{"num_attention_heads": 4, "norm_place": "pre", "norm_eps": 1e-06, "positions": "rope", "rope_fraction": 1.0, "bias": "none", "tie_word_embeddings": true, "parallel_block": true, "init_std_qkv": 0.0414, "init_std_o": 0.0, "beta1": 0.95, "max_steps": 6861, "dataset": "wikipedia_en"}
Each number is 128 + 32 x the weight over its row's rms, rounded and kept within 0 to 255. Layers, rows and columns count from 0. The size above them is the row's rms in percent of the matrix's.

# layer 5 MLP up, 1024x256, rms 0.156, rows 214-234, columns 192-255
size [ 95  91  99  99 105  94  99 102  96  99 105 104  97 100  99 101  89 102 105  93 102]
[[148 219 147 121 150 129 108  98 116  75 133 114 187 121  75 109 181  55 186 123 131 143 145 108  77 131 128 143 137 134 187  49 127  66 139 136 138 175 113 131 153 195 139 176 103  95 134 159 210 111 104 161 163 161 173 129 101  65 148 120 131  86  94  67]
 [171 172 130 151  82 113 120 110 164 141 201 126 122 157  98  92 171 116 158  75  88 122 122 141 115 111 121  83 174 144 114 142 185  67 114  91  91 206  97 101 107  66 110 142 137  87  87  92 125 129 139 108 135 138 164 115 148 139 122 167 144  97 147  74]
 [168  83 115 164 113 124  93  95  57 156 137 227  98 148 140  80 153 118 146 187 189 154 134 112 181 142 133 108 171 145 139 151  85 100 163 147 148 161 131 145 186 124  94 144 114 153 151 107 140 131 118 151  84 154 135 142 133 182 156 128 189 132 101 150]
 [187 125 111 110  91 101 102 125 139 209 115 196 110 119 106 156 113 100  78 112 145  87 171 151 148 149 164 134  78 121 108 166 129 108 158 144 161 108 163 123 138 132  85 163 143 165 126  83  84 132 137 133 155 143  80  83 135 166  92 141 114  76  92 162]
 [111  77 135 136 128 130  72 129  73 173 109 206 167 126 127  92 124 127 110 140 166 137 140 187  82 101 111 122  84 164 150  60 136 140 100 103  92 226 109 169 140 132 107 133 138 106  84 134  94 136 151 105 101 143 152 132 130 106 161 128 123 126 111 146]
 [124  63 184 129 179 147 170  80 127  73 136 141 178 163 154 180 183 194 110 151 190 122 119 111 124 102 134 128 135 122 149  90 149 165  80  81 172 142 137 145 202 144 181 140 121 132 129 131  96  98 134 161 136  97 148 107 128 158 128 117 154 224 161  88]
 [139 136  61 165 147  87 172 115 133 104 130 110 112 177  47 116 178 131  70 148 105 108 101 153 119 142 152 122 157 112 146  88 136 198 130 102  56 127  98 142  81  78 138  91 108 145 153  62 174 146  97  88 149  59 114 122  81 164 155  89 123 135  91 138]
 [150  93 141 153 110 108 172 224 128 156 107  98 160 167 146 213 162 161  42  78 157  42 152 180 126 196 172 117 173 123 141 106 132 129 151 180  70 130 187 128 155 115 113 135 105 110 142 106 104 121 117 165 158 131 119 105  69 138 103  61  96 142 142  69]
 [157 111 134 163  94 143  92 128 130  97 102 114 149 113 131 115 113 100 133 101 124  38 119 115 109  54 144  50  89 135  99 111 115 130 112 121 146 113 127 190 157  78 138 132 101 135 161 120 120 154 109 107 179  94  80 125 179 155  92 146  90 144 116 137]
 [112 107 141 117 129 132 146 127 138 114 128 160 133  67 133 149 153 174 108 137 130 123  90 195  87 107 136 186 151  98 114 139  74 166 132 146 111 117  58 128 124 101  83  75 129  95 159 164 199 137  70 206 124  54 134 101 134 101 124 125  92  94 196 139]
 [100 134 112 129 185  92 167 187 137 142  46 181 149 113 143  87 127 111 169 139 100  96  68 131 105  88 112 172 143  98 107 104 133 110 148 124 108 133 137 131 119  87 166 111 153 173 103 121 192 105 180 111 130 134 125  95  48  51 116  89 151 130 155 107]
 [108 177  61 164 138 137 120 100  67  86 140 159 155  98 154 113  87 151 129 153 102 144  75  47 203  98 126  98  33 137  97  84 159 120 131 121 145 137 128 161 125  94 137 160  88  67  80 160 145 132 118  69  99 179 116  92  78  96 154 169 142 108 158 125]
 [106 159 130 159 148 132 146 136 126 158 103 137 171 165 113  94 129 117  36 125 114  97 165 166 168 173 105 114 146 103  90 191 165 117 138 117 104 152 141 150 116 179 107 163 112 136 136 168  88 119 161 128 121 112 158 167 124  98 133  90 150 179 119 157]
 [152  60 117 157 138 120 101 157  81 131 129 176 157 157 139 147 149 166 110 144 178 154 147 102 160 148 138 158  38 136 110 213 152 115 180 134 112 108 138 109 122  90  94 158  51 126 125 122 145 142 126  93 148 111 103 143 131 121 116 120 107  74 174 146]
 [136  90 126 124  99 103 111 131 168 123 144 163 165 203 104 101 122 115 123 186 150 165 119 150 196 143 151 146 109  88 176 147 136 107 126 104 143 127 125 118 151 156 113 166 103 146 108 131  97 124 117 195 105 134 169 118 121 135 100 117  97 150  92 131]
 [172 173 150 136 156  76 109  97 137 112 121  99 111  88 110 154 117 185 141  68  79 186 127  89 126  93 116 101  97  91 153 127 196 175  93 102 162 108 105 116 194 138 125 149  90  91 119 143 160 171 101 106  56 162 112 188  92 190 148 176 152 119  37  99]
 [154 105  96 109 124  85 155 152 143 107 164 160 139  78 102 150 129 122 137 181 122 135 186 136 120 127 148 159 181 103 143  61  95 108 129  94 195 112 109 124 174 125 148 133 135  62 134 140 126  91 134 136  74 138 170 133  76 117 111 134 137  69 124 127]
 [133 124 136 147 108  91 103  94 107  64  85  88  93  89 109 141 160 109 132  75  99 168 115 135 155 111 119 139 151 144 146  77 127 128 124 165 149 139  39 129  95 106 126 113 132 162 185 139 150 175 146 125 149 197  93 164 166 107 189 150 118 184 102  93]
 [ 80 128 135  90 137 147 111  57 143 163 179 142  87  77 132 140 183  75 164 129 136 158 144 156 169 131 127 180 126 118 108  92 161 197 202 168 206 116 125  68 126 111 143  73  56 170 103 131 147 131 124 191 152 103 136  63 144 113 122  80  92 138 149 130]
 [206  94 133  92 131 199 125 106 114 158 166 177  68 128 163  91  81 142  79 137 116  86 173 142 116 139 134 124 112 184 103 110 154 102 128 128 114 129 185  81 149 149 111 142 120  80 103 113 152 124 140 147 133  82 104 123  45 132 158  93  68 120 202 159]
 [ 84 117 119  98 175 101 201 111 106 154 120 145  68 173  78 125 147 141 157 120 188 175 116 183 135 116 111 121 153 134 140 132  94 223 141 158  84 154  90 135 179  69 114 118 168 114 106 150 168 119 114  96 107 101 149 136 178 136 139 113 105 180  70 153]]